Weights of a small GPT-style language model, trained from scratch on English Wikipedia: rotary positions.
Each number is 500 + 40 x the weight over its row's rms, rounded and kept within 0 to 999. Layers, rows and columns count from 0. Numbers have three digits each. The size before them is the row's rms in percent of the matrix's.

# up: layer 4 MLP up, 320x128, rms 0.157, rows 277-311, columns 0-127
# down: layer 4 MLP down (transposed), 320x128, rms 0.178, rows 277-311, columns 0-127
# gate: layer 4 MLP gate, 320x128, rms 0.154, rows 278-312, columns 0-127
up277 095:545472547480464454489545469484504432496481525446513524435553508463486476568522476532450550493545583476508391477507514518549576471415474458453449534490494520499587461539489530523503477449453493525558529503473450428474477516473535561471573529490478498599529538455499491519496387462520520441513500481463479543501539560535479437502570462474504495508458511448470467479501459495517446466470
down277 099:486502525469479514529483480528471514467499449434529494483591496505473377554573546477552451437537446477445487514540491462513459519516549509494567533449595472474523572505466479535482543554478472507484436474530484509487491525489519486482553560474502534560555499552489578529481548435427504559574531505443572429552457535480487507536510544512536488521442552536483430505497472489518462509520
gate278 099:478427517561501506447504481509474482505538483485508505518534474507513517514436488526524463516433488440550501473505448499591486441569481484565496608509506458473513564555511483529478518524428499534561546552505485539505545456498456531544506600537486497526459543499388491497511525465454507464493448505449424533497483546563533514461512514596426512426466512476501512539458438454446448479487
up278 098:514466443484409525498499515548549449540437491550530532485463440505490529479519512457519471516499466528511523546550474566487501498518496555546521455458498423444461448498496544545569487432502495516502496567526535509478479519477457510578465456529446562511441590568469503542543479457468561536452550532508510468496560520515480520506394501536485466433488586415523524437456532509524500515556
down278 097:517443558495420515478444496453518574465458526493457578539512492556507488616500536490505519482460556509489480476490538503527500517481516451486476573548453519479475541597498466589468456487477468415431519540551458490516534484485533515487573501508487478446475472500454523489559477521460498541485407510559528521570524495444519487478599515521466524520518461561470453478537464448455465513452
gate279 101:510504510492442488430452554516495524534587589495499410463487454494438542481481514448509506515480534540569455486491454480477511542503506531567529518519507558511461490504524536481437496564492507507500518506488562426530527555489483500430497475464535423535494421520525472476478532534539458498465509524553634428485486514439446475536449546431519499505462480474478571482472512513517441595481
up279 097:549544474547549482553530508450449502565462538472457535499500506496391459555460451543428549533541456454502518483545499493531518537513516558565518558529504575505545488529507541520482526437525458463526493440546495481591529479479474483526450434522508495484447468471495474503513496553476544432453481440492417470517469470488526544477573486568462489458508527504524427438533454522492457538408
down279 099:515468556532569454540469555501471469520492475532533459495597535507480479446471430447494507467498517513523438512482598511506481501478495511486550553532482440538525548525549494545494509526534429504501482416404518504402528507433551522538527470485510571510488530533543460477503502453457522513505558550510535476465558562496538492486424503547461560515502418527547517534525487458426494489407
gate280 091:533528450465484429479478476545484442483466451469496543513474512561532507556516487590535485513487450523476439520443541511568574538519522476530508550530473526412474502500506410477557531616491419519506506580494500489509557446551427456542461446481561491538463568512462478475493545510554530520504541483574469527548509539438431498490475504470520515443478488518464507563499513479498524466453
up280 093:515526476595519491429547523517470476484531507515488539502485362461573465506487513472508537487514515422491585408544398506460501521441551564513455421445497534562521511509471556485488499448548537522472469494551486469485451489453492450462546507517495467468557506480478476483440546526487497438520470510533530440486472445540499517507555487425555545501481445477486527474556507477545499494554
down280 093:475470539452493546513573529487495487475399542538525451505507582512538635543528461483449506463495500552586514554488518515421490539544495518489482576571491473471572509467532478429476578545535488562465471486492496474518546506501484525480460475492473496495510508508500523473475501428540515533504511475386499525505504544458476528517462441534436494453450473476481469516519491564535482599533
gate281 097:469508489567479443563476515424454457496508428536511516458476498543494522589547502458534448455538426457438583525448484505530497486452489431483443556514495500479501489476472438479453565477518493491460418507534464470517575541583527493560497459478540477522573435456533531503508462584466465481567523482460465517478514422479435491471490512449509481501487452556470498491464427510518514542507
up281 095:483487551527449470504490467486475493449464458542410553477502420543472546584494534530480517539512540482555478450605470433456495574386515518509481482442485431445526542462479474561530517496567500449467470485520529498452500517492506448533568494566522542482515473543477540518463495457502517499433416481478510500451509537474473505482500499479519471418566443467558517494502440492535440480465
down281 090:511554495495539503456536513569540486521513537503486526473499501462495543421532473544519495486481567513605479517441500487450498487544555528540549464560538510539555454472585483525538552550436512547585447543529446462473454503469532496453530571489440481394464478522503516478466536444476532431522451515442559523499459463557530528551455523543501491504589506545565472487482540472485483502516
gate282 091:477477510537454485491423465514500529456457513465474459498437456503510566523480534481505533454461468461455425464518517463536468484562468431498559516512452517423422487445567537563380550488568561554486488468473423517539473436529475539499497493531502530504538493516518463456475460536475555537417495501486492475489494472552476448458479489529466514429517526597537496460507453476542468432504
up282 102:456526492507483460603486549529505445494475448557479443533603507558593500524459471464474499452494510509527468532499614485562538506529535480468485504460455502526511498512578520470530459510467499489591517514515477493466484471480545510502496575464497458496530501539426440539555512469458472493586467478503548534505454539479447484556546524523442496517440499461482471557497549521497609484558
down282 106:495423440497492523591493543505452510444538465451511496482537534546529491571503507482498540474491549516452480585510456459548529569405557565497488481525454515592476418592569474486539491456499583494497509418490525499478459462486530521478503529506519576482525559578507494486492534460494524482534445506501534468451565480496489531537558482535579494535554501456547472495539530526521486530501
gate283 095:483425427546523557450495555519468537486387567552476470497484480472563524590454532578526530539501534538552486484526502549461505478449549520433442530508527489457485516507508470495485564500580579484484448511460503516521434524501478510527550533595479456487534550456474436552439458475494492527550404471533504491504448459463474529505485513500540509469559487502499472520488511581484512485459
up283 101:551514520455507471569451495546528568463497509464460508503517603494490486500462554445487546495393524526467532518558518492470484506492439514505483546486491494563575557449498559465524534564501462499489470516483492487526558466505494463474538524496420516479536443485481623449487482469615519523449464512497456506552495496488443538467494477536563474461468492454547519457555571508445492544561
down283 097:552549441462528503596521521507527487523546506555507428474518539507497495437523428498482528532443483533487491546514460475502460532511480459468522563562548486451544536487512481507572526547555476466566521445446527509430579501506433519568512479486388482488513505540525505542436403437529512503481536516448483511505481469575462490573531484479523485474502532469527586536538471532424527508501
gate284 092:524479469498502497476475501497463504438536532503496467564474498474535468508538557568465509466454530502450471449538516524545495486556429491608508442549640462571463546502550553511537467494478512452526544542532511484485475448535506478544523445449582517471464562525625465512491526485526562438544549507444457467472518541499464471531463482476548488507523513562504514471510463456539506509553
up284 100:498468470561501513601486487446493523433553499537522505425506480469470503466440485505521489523499561469576514586453516439537507550465524482554481466518508512546476503508498509539459491477492440437532541479442456519489492435504581467420513510510451502527527469560509507544436604520465532580488457483517537488533459539509464468483569545540595509431491501508463443513467434506449497558493
down284 105:510533485447491547539521461491550482548481491516480469463539593476490424520595461508528501596453541476481538552517434433507530411581539505535505418471536491484470473462547544532580534512460535447519507575540473434547542452526571447539477498498471431475465493508542513586485472526493482538487451568478573550517453510510469525516553490482502527477491518496494507455498554526509491510525
gate285 100:529511474460555469431494522529565419505552488445434553535513542445515581507482532442517546478447498439501417546518456452483525492530470452443491522497438452551464540543475437445512511487492497521566486492468532490470437542535465467451497503489537488519494508478489463457504568495553433451477449558497509530492540482425466534541442521539535499565492504515464484460574396480461440477519
up285 099:446495530508644505483505419446498485468524462496494479454473533506560459541472467492487525522461488599473520522513553498480457487540514512574535520467527558533524509433490469574429420466504575475503514571434503543506468421519514562521505534489521504483472486503492463556467469494399516499478531476498475520531481453553541559448517501510492462538532409478551494507449540514577481532496
down285 097:488538471520480442497462464497531483539452487514513531464568432557522557565491530552493482465508536481489591471547421498414450507473515421468468551502542437465532538503546489536452515522581537488471476488586496496503511494540471495413491441472409485499480502394459513479459520446467509494513537552550443558433503532441505489506495523526564541508530535446498519538548508521492522567519
gate286 092:471512492512446520455467508411425538556556569473463501547565447497459445489499488491542443429451586522568535512440549564537424523469533483466520490542523509507473569499430460425482545503466493508472539497545531500497542492543578420538455486447500508462478528451502468530483488438563529571474517464431478458535518505511444518493514555536510482484485477497448456533535465463548492470473
up286 095:494494415469462541587507487414472543564500531519512519443520520470492494506518480568515507493425579494598508495479522535481463505524501470528425540485494579435429488549496448450474562512454388465415539484550546491437491499514541509521463523568488455519463493513481540487477495412512421544474480508516482443514451460503510445544493514481536499457481430532485476459527506519519474489461
down286 093:411532528452544528524441489434475517584534545455486562523518501497473400522508511492481520455510511563533513461542610552551493498520484528525467523514519474434529551505491530487533475516461466472526487527529501532503540517519541404557437490512515496480502522493525515566608482552506517528536409491434454441494471519530537448457455460546480579498528487451553531466428495480493495441509
gate287 096:505548510479452528584540486442451550491534514483443495535438503468498511501489490477514476583490447479501494412590555488463549522405531453543521502485514463517511527499478456461491487538533537468538520497521463442532528544426484538518494475453531508577477478503528507483444594446495475470503453468504486419514511516523463423421498526443581476465563480464525463398500514427478491478504
up287 089:519516547544481500450511535466494475525444448434533455468470506507569446566503492538561503453501494553506502430574462536476506448557510586548531444541557507538523478558486440509503459487510582474506418588490527497516483509463509498574509469485508589599402490494487544510538475457472492493439498508474549559474446439476468492491537543482503431456501548489499540492477488542476498502547
down287 093:507476485505585447521521520579531519507485507548528554514527511465403500436510543521501462528477524521505432491407477445538459513514473557489470536563474514497487462509523531462521514531446472521494490604497460535466481524532441473499526511508559513561448546571468504535450451496449517494439527444417505509455491518477453545609486499489427535519488493524449517488471517529587547501406
gate288 105:514494430451551523571478470486499529520540475464489486438555437514441511448466504537541469464480535485508506521499529505499519527449446524569505500517501526420546560490491496517472580479480500484408515486513512443541525494550519571449562424524471519498493490453444511430443487414543489461500541500485582513570535455445446503505558532518494484444479439526484458533468557470489494620466
up288 102:485509547521478543573518593503447532522559467496519558530546564536485519415480496515445454463558470480476544505436532532581465486479508510537520563508484574444474546521462529443505420458467420503502465481551514513469457505509522524476558524493465503553485502504477483448470583602540514492520520514503510505471557497451488464497541466471511489535470462477460540513499416552567448422439
down288 102:439417538556488423508467526434561533482543611480432498522519502511456565512530548527445483462477500534498531572511432581486457475458473449499521531498581497509580474556566481524525539523476523516521558509455408430572500511496558490428498483533521488530509516507476557494480530526480487547497515502507445512447500523484514543481518503500550543468492500426456567492478450505451536463453
gate289 097:447514549552541500582458442492496519487484526507480539415527496476555539515433438496488512538519547494506567426518442410515443468595525461489510490513468533536410554469478520511514543416474484406551494562512506531471453454426479509473468474487453510526615518450491498514482530539483441509541498476499497518527509482445514483494473495522495534443477443512488452572509494585483467504499
up289 089:456440566530512451488495465522570482577553499555466480478537474501527515477542450473457446544485453493508470491535509429515478590489489516495515480531486561481496447543449504489499480494505502576541571477533499483487539526541519472574417403448472560521561511457496463501495502466452542514514530470534473455518592510487467544512434415484518552500450499498493558580495518399560483474521
down289 098:397499513496495549478481497515520571479456511509429564443553547471482652516537545448481469514425458536489509504518511450481535488515467460471504541461468499445541458472319496556547487493481499508548558480466537497503520463480476463510531524514480499489530518486481401473508503424473511501490481479485461527499515515483467524568523451474482537489540506559507517497468459520551501547547
gate290 101:532569476447549474448480517488497526479466486538470540509461505443525574496516515439546484585495502536474475501545529522480546511496448587535491474483486526426451508466490500466495470585464501541541534486519498478430495500456514418547488542541566523524477484485466487517465591501473488503590479497522530436537484455475441588479538509513529390512497452471520466447476578419579501522508
up290 098:403465527509513560547509474452494539523523492458516515461512601480432454534514495573558415439539489506470431514481475555467513530423538488561561532453464512539520506545513540499476464437532443510494530484453461581477527477489506531496479492489458584512507456441485463499495513487426555500576527489446510504466407498530497537448463511519521484544534538491517486509575506541491513407464
down290 097:550542509563626493480438480507457479501511484518474538473475480470453478517483508522512467548496500555514455522533443504495545492526643517540536443451480523517537553513512525487561533481546491509499505481498467487463468512453473507470577512515516480460453543505484500593446516492483521527603490499526579470545479462485437587524562498519509454568514484442453509496495558493567408456497
gate291 104:514492441527476532530562560454487491556546553456572543456488482550492520444527501525529415450527466534527489523466506512542481486549507559503462457465412488485547442465511508530502496428509520554493498496553529559506525436528446509534536535569504516542540526493507527526491480493489483525531448496539406417573502459481493493517462457492438515449503520474493485479545503590469573395411
up291 102:513496516439481520421511482511462558493448532481555438546502591414448466494505473518495487602437494467567497504550494511565490424454520547549493503545565499503436495530467449443513467563499468484533476473569501501514506535455496531557464468429510450478515496498469519518524485501518517489476531435448406512434496467526507518419550483529568552515517463483528538490450496509587505552547
down291 103:483553563525520489482416542507432494467515541458535444450495519466448582528506495426535504547417538424498433506459521508567458487433511516517519527561431533517430479531431414490518394492499519448492466545538509464476446502508482521462489495538457497463515426525496556503495516515504532517453516459607574511511495480482515483519542519563527489492551515486567549529462502493537492549487
gate292 103:525499524492538563487550509563542518555538492511529441565545468480434564549542538498562562437488474527540508429475514483524478544602501503482445539520460555536534471478499523493523497515497469529591497507581493511506441453536487444541522577458514537505459480531486551508468539568498467507532503520565453456530461513511482484464492443545458562459443479618428483493470451520518517539517
up292 101:520540508613485487501452541472543501461387524515524494448439499539459501534515522469557446528467539427552429487488574427522425526476423549496482492512530533527565467482550513483490453535500526538474512538490449600514499548503499528493547452474428531507501407549520475459498417493461496454488575519507528414446531459469483511506534512466500506494512453547493500465484543507507545507495
down292 103:448510511507526543529530508537443532507500492391533514520467507480426455421455545470468505434534532476493506545513499521449434485505458405526533496522490566517482406503435391448477472510447517472550471436461567498554513510510478484433526494443564453512532507586554544474509496542516456569500498569488553510512483499483457428557513487471477470459520467509478537530520483524460502444489
gate293 101:563477459561549511450473525541432457477482492438461474503511496460488514604457466448461512491511476470456530509475488603514479492439520439466487499493444427502462549422508474488476497545426485533496394527513525420512573435519546443463531463454475463505520487502509478542510535542495478504441488438470496503424517573507451477511505489492485465462555515537491480544554546537446437439505
up293 101:491522495504524504517490548499455485489516500476500530531488536525458479441467532496534560457482515513433531548505532457470519503556457512572446525556465454525561532448406513560516435486531506562435517570456473522544522510524505443462547437431485535484488549496488497476524553470438558515474555479532586467559460568512433527435520514531477457392529500533569509480486515563492439509437
down293 098:494498451481469552476528412515526508428525522508555453554558474534498446532546459477494538503528571546506487530483517490437517475526522523447508496471511531491392464539410426458460440495529515462535537467490529525514417493509452517486522486541489525584423512542516484569493510522645434447513534528527436494513496531479519444464534506454471494488512532478487524477514466421507503526441
gate294 110:538482515526471522465448575516503492489518512457537523470488511454521520420560509502511522466503450529466559514445476466536496409476500477470434476420484539434473460537486562467558498489511459548559523508480472447513472472550430575491560439474441491468514467531479507466577506539484487581433490529464579491387486571495504571471464478501553508530472544518428503517510534519532494479566
up294 103:532545519499487548519522449492487454503522501505472484566482565464489481466476460421490468511454473507534476496496468572458572577528485472508506412558464518586499496529495469480410429503394455516432559512503484472434482542491556448488415487458559514461516527518496524520456505506503489444539453525498494497567479455529537478520565537599506432548474494519484449465532467481503513420533
down294 098:519472456537495472507537486590454566472527483547502484497578485512479498493440502491423475462491530551526432551520391521472464506512483533477478580555521545565545457468495501496577548487498519439480491477503503474517485545435552467530497518513473465467426465406444451497520477534529502531425517494506500469483560465484459432504542515531616471547480487405529505500525462478499486496427
gate295 098:551467417506549492444504510520459513546433542486426461476523518545478503548500588463515516467476494544509546510523492501537445447530514496508461598532453477476438533494518438482521516421556536561446513575524467518457517484500529493534503545615515473540455589497563462466493543527551504435496551507507536477531478519415510524533498512492574493483551474516533565487468446578521490484482
up295 098:492480525566540458468546530501517547518494561585556445511465490517567517526450413510500506418528485517456512517551505453459488532527482469513506570502560486541465472467500547517511536520504504464500525435539543443548521483465579601525512430469472524431476520396496509489521517509487467468472514504468520576542492498544567564467517452531515509533539565475454457552482541593517439475506
down295 105:513473502539505507494532534602532543448427446566498474533459482506550547566486554465424502446579521498506521534541528471462517470509541477523536511524503544560494507468536475494503414478612422440448454526487440565475557445471500525501480487553521493409501558530509510501474527551479545501498494541560556457502532525461469527512512489486539531471478516529537418501570469482442508540554
gate296 097:512409534511427494509507512457464492507441557483518470424459581526511518528544451456540541464546539522476511474487477501502454583604473477469420513485521491412508551534548524470454531505441432514459516493542514452503512509460451470464533532503476501437491460430465486548497515484480526520566511429458540451575464542452470477552566484444520456526471480467516511435514498462464431491458
up296 091:515451477533539500546517546481537563429471450494432504462518507503483471548525450417501523522484579585528462565497504566485512494540462442517535518513520465487418518534532525499445556449532494487439458451564485561476530473409463490511429495473507504493527427485508436503461467523463551458542453479460472424538498479434523518477484500511472474488517470528480582446562529462493407456522
down296 092:504479520538460472513537510483555511425490437521634510552564481479453467437514522553556537522524521498475517535550528504459518555551471489492420523476489460437498477572447563539546549466513519482519510457495540504492498544501551472567481444557475455479460546504462470543538518468551491552456419467523574559519468497522458540514484460489471477476560483523401506432508516464547476510448
gate297 101:513483530494424482404502496547478509489557559481450485576413554476491545509449511478465542500521417568472569419515506490504528483530518513600502500478504479446486510535498523421477486520481569517534416486480437381472511536494488511479457540443427495537551485489522505557463442522521536511539450476493502511519485501475468483489490494506511459528595476542452474502525574480552511555483
up297 099:424534426534482519522480532531494477534540499430501496596542488513527503534497478499420491525501451535536529478528525466463525475539455514558475534454477449486488389442492493449501453504472545494522602478489540509479450454549461456504425527475432502426514524462482492508545466536520509496510515506508518480567543541510415472454515541541603476473572473567519457496531565500572522531535
down297 098:495516504458470541470483505536546528479549484494479499521468580471461382512489497521458499501499537524435484518488430557529504513531477446519505485469519470506405502558580500523434440591493509491471501425507532440565534484494531506524496491471519513459467513451463467547449488471548455479518496507588522484519509469498491483519542490503650479481568455515524428573560560528540540542482
gate298 100:456510482504439506464519491497446494456544518427465538576403579501460505526522467509547465533520421524472478554461451523505525508495428472506504502453475511429540475453485462540556468505549510475510474579491542486498534490563585478498522552504536566488485446510466395588481500543496488518524521460520535461485472519433431519489527471432501522445505482506499547425582498473469503528576
up298 095:601516546505511404557563536473525484514532488524593444537513516494510519504512522518437520459532524413509540489512537532484522443543536489462524443513561521575474508457493510502579472446460505495544453396568507483500419475430555471501547452471460475511497465448523544517488553486504513500522525502475504500483531504553572442536524533523431462531443505554453513435520462477512499525570
down298 093:449412461521541517475529456534482479503430511531547568438502485518460562519506524495516555459513496551414470520474534470471416446516514465525514575477450480451474471580473529490504494449598491496496423481482552469480485497531429464598546435490516413516542489572539496437508438514476505508494469480427506489492527526528541497474464496490525602479501487478518560516482569481533514483495
gate299 099:415587480491469464472529553419512439545555464512455490534523460540456456515496532440509449463441527504541472545492523511532437525569534536518471524542521548458540493444551557446452529485489501556446542488518481508438474502544473462513557521554494471515510534450526533590444511568553520495536519471535473507538411467514496495492488455466451404427435517461500537507482523449491478482535
up299 100:495519402474411572464565565393520475503536496518503450552514418507432479499518528563517464485398501484434471540519472464497535435452594558503562497494437504500474507469498545531498463558470437510495517475506531474471541470462512512521467510475520503482525511510518463530438518479456586422505522497518522479444464500509504440531507537531420510443490488487453551488525568480531499495537
down299 101:459510541515457418489497462478518510521522403521419516503450426590479414540473467469488477449535522533534504437487480515581532510498488490487532536476530541472545495548564517480503530463534521544450500541500515409504487519498446442462458495557520520502444511534545435566531492515480518460535479478449475496472505484507542438488489486466376502583553558515477512548451526521499460456574
gate300 094:502505422521549506540458478518427503500585487498533436440492457493521548434478466506487518500510464494472521505486466460427453459528547536469451417506546532519502487519603483495509452523512511433515536506557504507495497435457481482468500471484515443440460433481535487548527541475480531553632499496600457446489541573565421484482487463480467559496483493499457478504563554507497486464522
up300 105:508524498459521547497506566467500555507509506577483503486487454528466443490502539516523500482499533527523415561522494471574481474548557489487506532569493527499490529473474470471480560494542510523457641495492457473480498550544528519499564450466509474477466332517491493503475545445536510533456515527597523525491504491430560515550527518469418523450498497501529538488601513495463474538500
down300 110:457510476541503464521474472462526536476481456523540527483494482498450314498452554523546466459490525592534437549508478510534531442537538474512472506565486499503525486449507476436499485565546471479551451485536539474494448590519557512534532550513484424484442508495490529428465483502442452489422482531445505520564537525426504433485508558520518485483462517509492535553484507513491497485543
gate301 101:509499447477493545472485494425501498504530450536472489457508472499486590465432575464502572533530507421510517493480429535548516548446504564577504460491413479490474539538389506476624519516517477518552470488529497483489535480454505469553494478503532534488534520497542534457483523488524507448475572493485448506493476481454501494505506491482447479465554450481566484468553564366472473515517
up301 099:424504477515459479484528528503486559495530496469529530436411418453458405473531526577498460383502505563457583491534546502502498498534532513519540525439528520508422472469514456442526450510492501444526553454495513548495444482521518462500444480521502487523522473499482500449521469566441491475565450512497470498509504532542575513546471475440524624521473439464500531463541472470528526472510
down301 091:484449457509491502583488501479490507501496554455486514463465560502435691505474516450447519569473542549489464492474475540490506515447453508547506475509454493482467504504595468405543542550510458492489484577484473532459520518466472531484488493469533492518528531543503501505545471514458422499435510474579510465465524519523459519540431488459579479535540528444467463507506473537516498524431
gate302 100:527490466558539503523566481421485552406515500524492461554465452495455489448454482557501539494447495518498434505493517501525595545539459462492517495497497483450431465539488489510494535416522440535559486505440546542525468521469375490577476503436490512449511504485495508482534478482438455542486475497473450516464442467514548575469431457456523528538490439515476412506538529535490561530511
up302 090:537534464516502485637477455550457559471468549524520498542490460437548493473510496493553498543505453475517515551455482504498454483504531536499520421559521539547474476573561465555475557522572474468523522529570468535481545485450544477495506513457509574556439523489504563491534441472431512493496559511478541537487496487563437450560474491503445459507527472532587538501526459465502505542587
down302 096:491530483482484534466469453521593486498517490520464568484591500557460526565501518472517536575571468522448461548527411537497479484472495551444517489555610527495489559513452446497552473517510478491483487461516447476456547539504561529449522487478476489448541587464469520504426464492499543477550518448540534522474527511447549567424536488462510492535539531468558426520473468541531459480467
gate303 109:477458407492470566534527474482535429486515490446471522570542522478526543455511517502578563525517510539525482465541456573428555526570529522486447524550461490528495496472482504500520467477578551473554508490430517460440457515424437461521532514499539546539462534451521475579473479530483530458537540486511504440484475491420497560558461469469566469554417480529465466480512514445503515441518
up303 113:504462505513478483480491530464525486562433477511400485471502541457476485484513495491517504429485531519463537454505452492477468563559521544490601551564537540476528476508502480536541520468497514460580451560515497537576472506475532561464450550523520505481475495481506494449462525502477507483478498519517453520564514531437529555558471453475458512589507515576425619514603534565473553509477
down303 116:540464488477434501434532465508527451476489468454477582526494461508483456399477419487505523476524528479496525538499598497496460561450513545474563511545474516485497574479471513531569522511539444499501539501481537518516467454472537487464471537542516464444499536481495474467453436497502510443485524534485461533478499567560472558559626534515464569504537428502417475506468505481424535510563
gate304 105:479551418536531459442492550497547457567519468515497532447610503479489488502441578458439453519469570550509432527447535545540504505532481476519498515489483516521502520453552498406499483561440463406503457548483607475541452487526566437509506528480482514451500506471486476459543546505520479472509501506498535557533541486518445528560481514513573558492424476529478477484535526491493495576489
up304 096:568455530479534545470470462606472527589471476455538502450544557549527553484526519496502441481561505457463542526497540560543487465487473492503535527496465404501562488551562513496476457473520534502495530509431498415531490496513498564515434603465485518571539478546490608477540488485576499500543406497502496482444514476510528481537496494468529516579488490538520510461475466462480505502458
down304 099:503480507527451504524535501478503494416542518528541491416530524523554542543539461501452509513448504485562485500455469573540539534471524513485592498536461431564527457484543453497545540490494467526443482486496495517501419581483476516467479509504515469500457493416485414490566531440505538423468544501467417555505534473547449471456448473491490545487560512478613497528448474546451514489548
gate305 100:503522482506435534453508580485437474527482494506507593481418507533540542463481528566526489537437446480494517446524539536512533517582504504511459494499467514494474484460544495503521533534502483579525494492504442456482568482510525473515444420498501497532483520549445478559519453409496496430455492468522465440543480469536485478486470523558528590548546519440445484585564476426548441487559
up305 096:488518543489507528532476518516493485506531487436514484475582440523448505543536502531520584517528450464498520514408488479479534538471558466422497548608519486499564508495483551436495517529499515536430592498484446534466513445462515495535484418470576566488532487477535481422514495474528450456579523443499502449536498474556508579485449432476462457481462442517520477475460493445512506452548
down305 094:528497452506477501504532454491504482519496552424525498419464417435417467547523510427507455521525403517542523532541511474505513537490483492455505547521557553514532475547534549490512446486514566581425440510501529500553474519498570557487532491494465517554514539519545522544497536529577507540489483553518517448514408497509578540429461512575433488490551454501555497503491540490470466441516
gate306 097:604544449529567505506552536545501571513381568476496495477468530529521492536513468533490521525464483511491522462506497443523466503595429521465474428427572568586477466504510461545451532557517500472449575555449524499562519464455536446528510482504506467519495524463533513487475452508508494528538537470487534508454495509478494581502459509466578533468477552418471512557510501541470517499506
up306 099:505354454512493482557504547513470507560499534507469516482479498496470503465493495473517566525452511514500467474478479544485522471496534479491507516495527457454521512597484517512513433471520479513418528466572494516537485534580489482517461472468464509486496513542468481476470514447519460510348467499508569459482524469553487464491538527522450491473506524516496513673530442546451451482549
down306 101:507561447468464457518409450520487539511507492452522454506549532554552573528401490467471480528466456551506530495530501493533519529525428476502566494481548475541515532429528483454442469471570558499551479547475522457456405474508443480423531476494507514519479493464509413480516488579575477478480497486499504485467501535522504423484485425478561456522505538542527444415533511462559480535494
gate307 097:499525558523466394510491439509549461451552496504498558445537501484471541535458536507586520489510423532467445548475518490493521450394440469535519507474487549548494445508514502522460467526487505515539494400532465516458544505580426450454474456532461518475460493471484527551497522519483559543588514513456499465517494537519482490472545547564481407477505456503481430562495522493488496533574
up307 093:500520529478487591482535561497502591445523445537524487438471549484503443558457552506513513455500468509522474478553484564483507509497539479516506571524546559583575468503550447558491490604487505488495492488413451495424461462510494471509508442518459456529456552497494490490400459456506529529506497544488514467443521531428555504573491500504541489448516512500527465546584492509432502482554
down307 094:499511518477569537517469507533483460534475523475567478521533430452502448463509549475512520569524481566502423511511475563477531585524451474536487457488473498508490523507495506431508431403390497531502605467473409478490487539521494484483464466466528535467494559487478502508533507572451558464492485538509535473532513488476464510536518521473436479563495505614464469496586469473438462539500
gate308 100:516563523561543485543427569433469519478441523497469485511505454500516570464529454502560559475396544497500518505505556462474448483500536516464499521396513484430516530488510491439468518493502444487539513452569465532461568496557504513479508479512484533560445495549515485443515550434547487493493463492458589466494495449524453448460545503512512432547407425521438470470508531505505454499520
up308 100:535437534499479538477487477551451423494475488460441526540505438502572576523551521499492467481537413407469501413495456441463570441486547497503446445602519512462545446515522510501538495479472482476558460507487503517556573538370533464540524475514496488517535525494448472485499549485514485460500533535481503548437540550544476503478457468527532500460529516460496524495525439480458463497557
down308 101:474429524528538537494440491570517506490505535471535511499478484510495498536519549465449502517484319473551460403517395475493499533547561494481476496495417527545525525567493467490536548452540532523526505515579468521455507472468501500603540453473502533494478451490528508496467514517484504481496523480468503534570519479460535533469434528511551502444462559494466508484571501526413507524523
gate309 099:457516570518473541491563541460543469437465559515513477464506525527440525509536485540610462512453443465524481501482477517523444444498467525554558430509476510495492525457538489523555490442555486534487462578532512507525478391579503535487498506481544486596536488476563535468421511492484459451521518476539500450515520501448506514485443476433487507499507511420501493541503510490390427483451
up309 106:488486550471516534547450447575545525480450473483479553564561510469531522516508490499511451440431450495488604474490541458489491463412429510520512511428567439494468452522515500519510545492448506500448558491510499530502584496533513465459521513557574508577501496539444510430477476537528503538557471516571465523496440553558505462514462452544536433539478519511470505431515537497459435519464
down309 108:495548522478553551442473470460441503521501473486437431495466519499570403574557483509469482584511532521490487540546456487518469472481538468546511508460475524489533512530469456471472424504497466581522546497484524489573557431480506544448531552418458545495481450525530476479508517528502531560492528501528435525455549477539454561509423498463482547427430564499547491501479464517526580482556
gate310 096:482426452497445562552526492501456541455541507518524447516494510540526529420521539547519544444475473498460499532515523469456546430454512381490516550501446543432509433541410473479529478434479474469531516514484430443507496516526502496483540473524421548491501558444474443465513475467465497603526508439534482472547474464482469457495518483492532538433469488518508473523542555470442543463566
up310 112:501502494502484566530497580456497528481508483504492471540501437425570474550575484502466469570502553497459486475512463516495465413511519503498525456543505496533553517532482494405496511549554492485549540539463495440466560534518521540537548424484488520551504582502480474503453458468507485563503603504470473475455495511516505529505483500531474448594396456503586531531459462460484414508457
down310 114:533537469532435505578562449486549580495438548497483482513509478511455571554552481458478527586503483515504453407441531569485397436549505507545517465529486484507553497505492456566437491522450533506518477515475470418489509589465507497487572500533506476488493517464490485472464548532556562474513494432418460517462498480457503528507556453560496490535565516561512520513492508506557455510503
gate311 101:417557406511529567548455466587546491500509501453424551476548490447504483477507502479497551477529469412514588482545535540477458521488528429417505480558416514520463473478569424531515539549473553524511500505474560527511550476496487483608458541503521498448534493468485504488474512444460482483494478471520447480519543533490469509485508459492512512549461457499554496554479407459536524517483
up311 098:440497486520518449437523494494434508443506469521529613446445506467530492492521509530469501447545518474443535440522489453548521490529565481505451531470418546527498487487497459515557483539531428500510591501475500580509527484456585549551511504469493512538484516515477561465479504632585487516525558476465462549494503576519482451510464513541518517482536473492528496456611507502518482536521
down311 101:456471557562423450504514600437529498450516547527591518483513455556505531550576473544522478507530461412462561485486581526508534486609544503527552548528524508484439520448486536491512492504481496478527460501499498519429489576480512444459450516453535490475484499440528539478556521519506483559512561488393489483481468450522484546444532461509499470527502504482466571494448490506494451491464
gate312 095:538508482486478518558479512495533442500561479573499522452480529501490513467490430517524545498496410433558516505520464482542480489514513514472502455520492432493562546520520414452478551550502520513581430544549539472503518540464535470548546416579505511506523500494471436440542462526523485540458463525435523543519457492437479514481492504575524502453487473412534581591506489518467401519506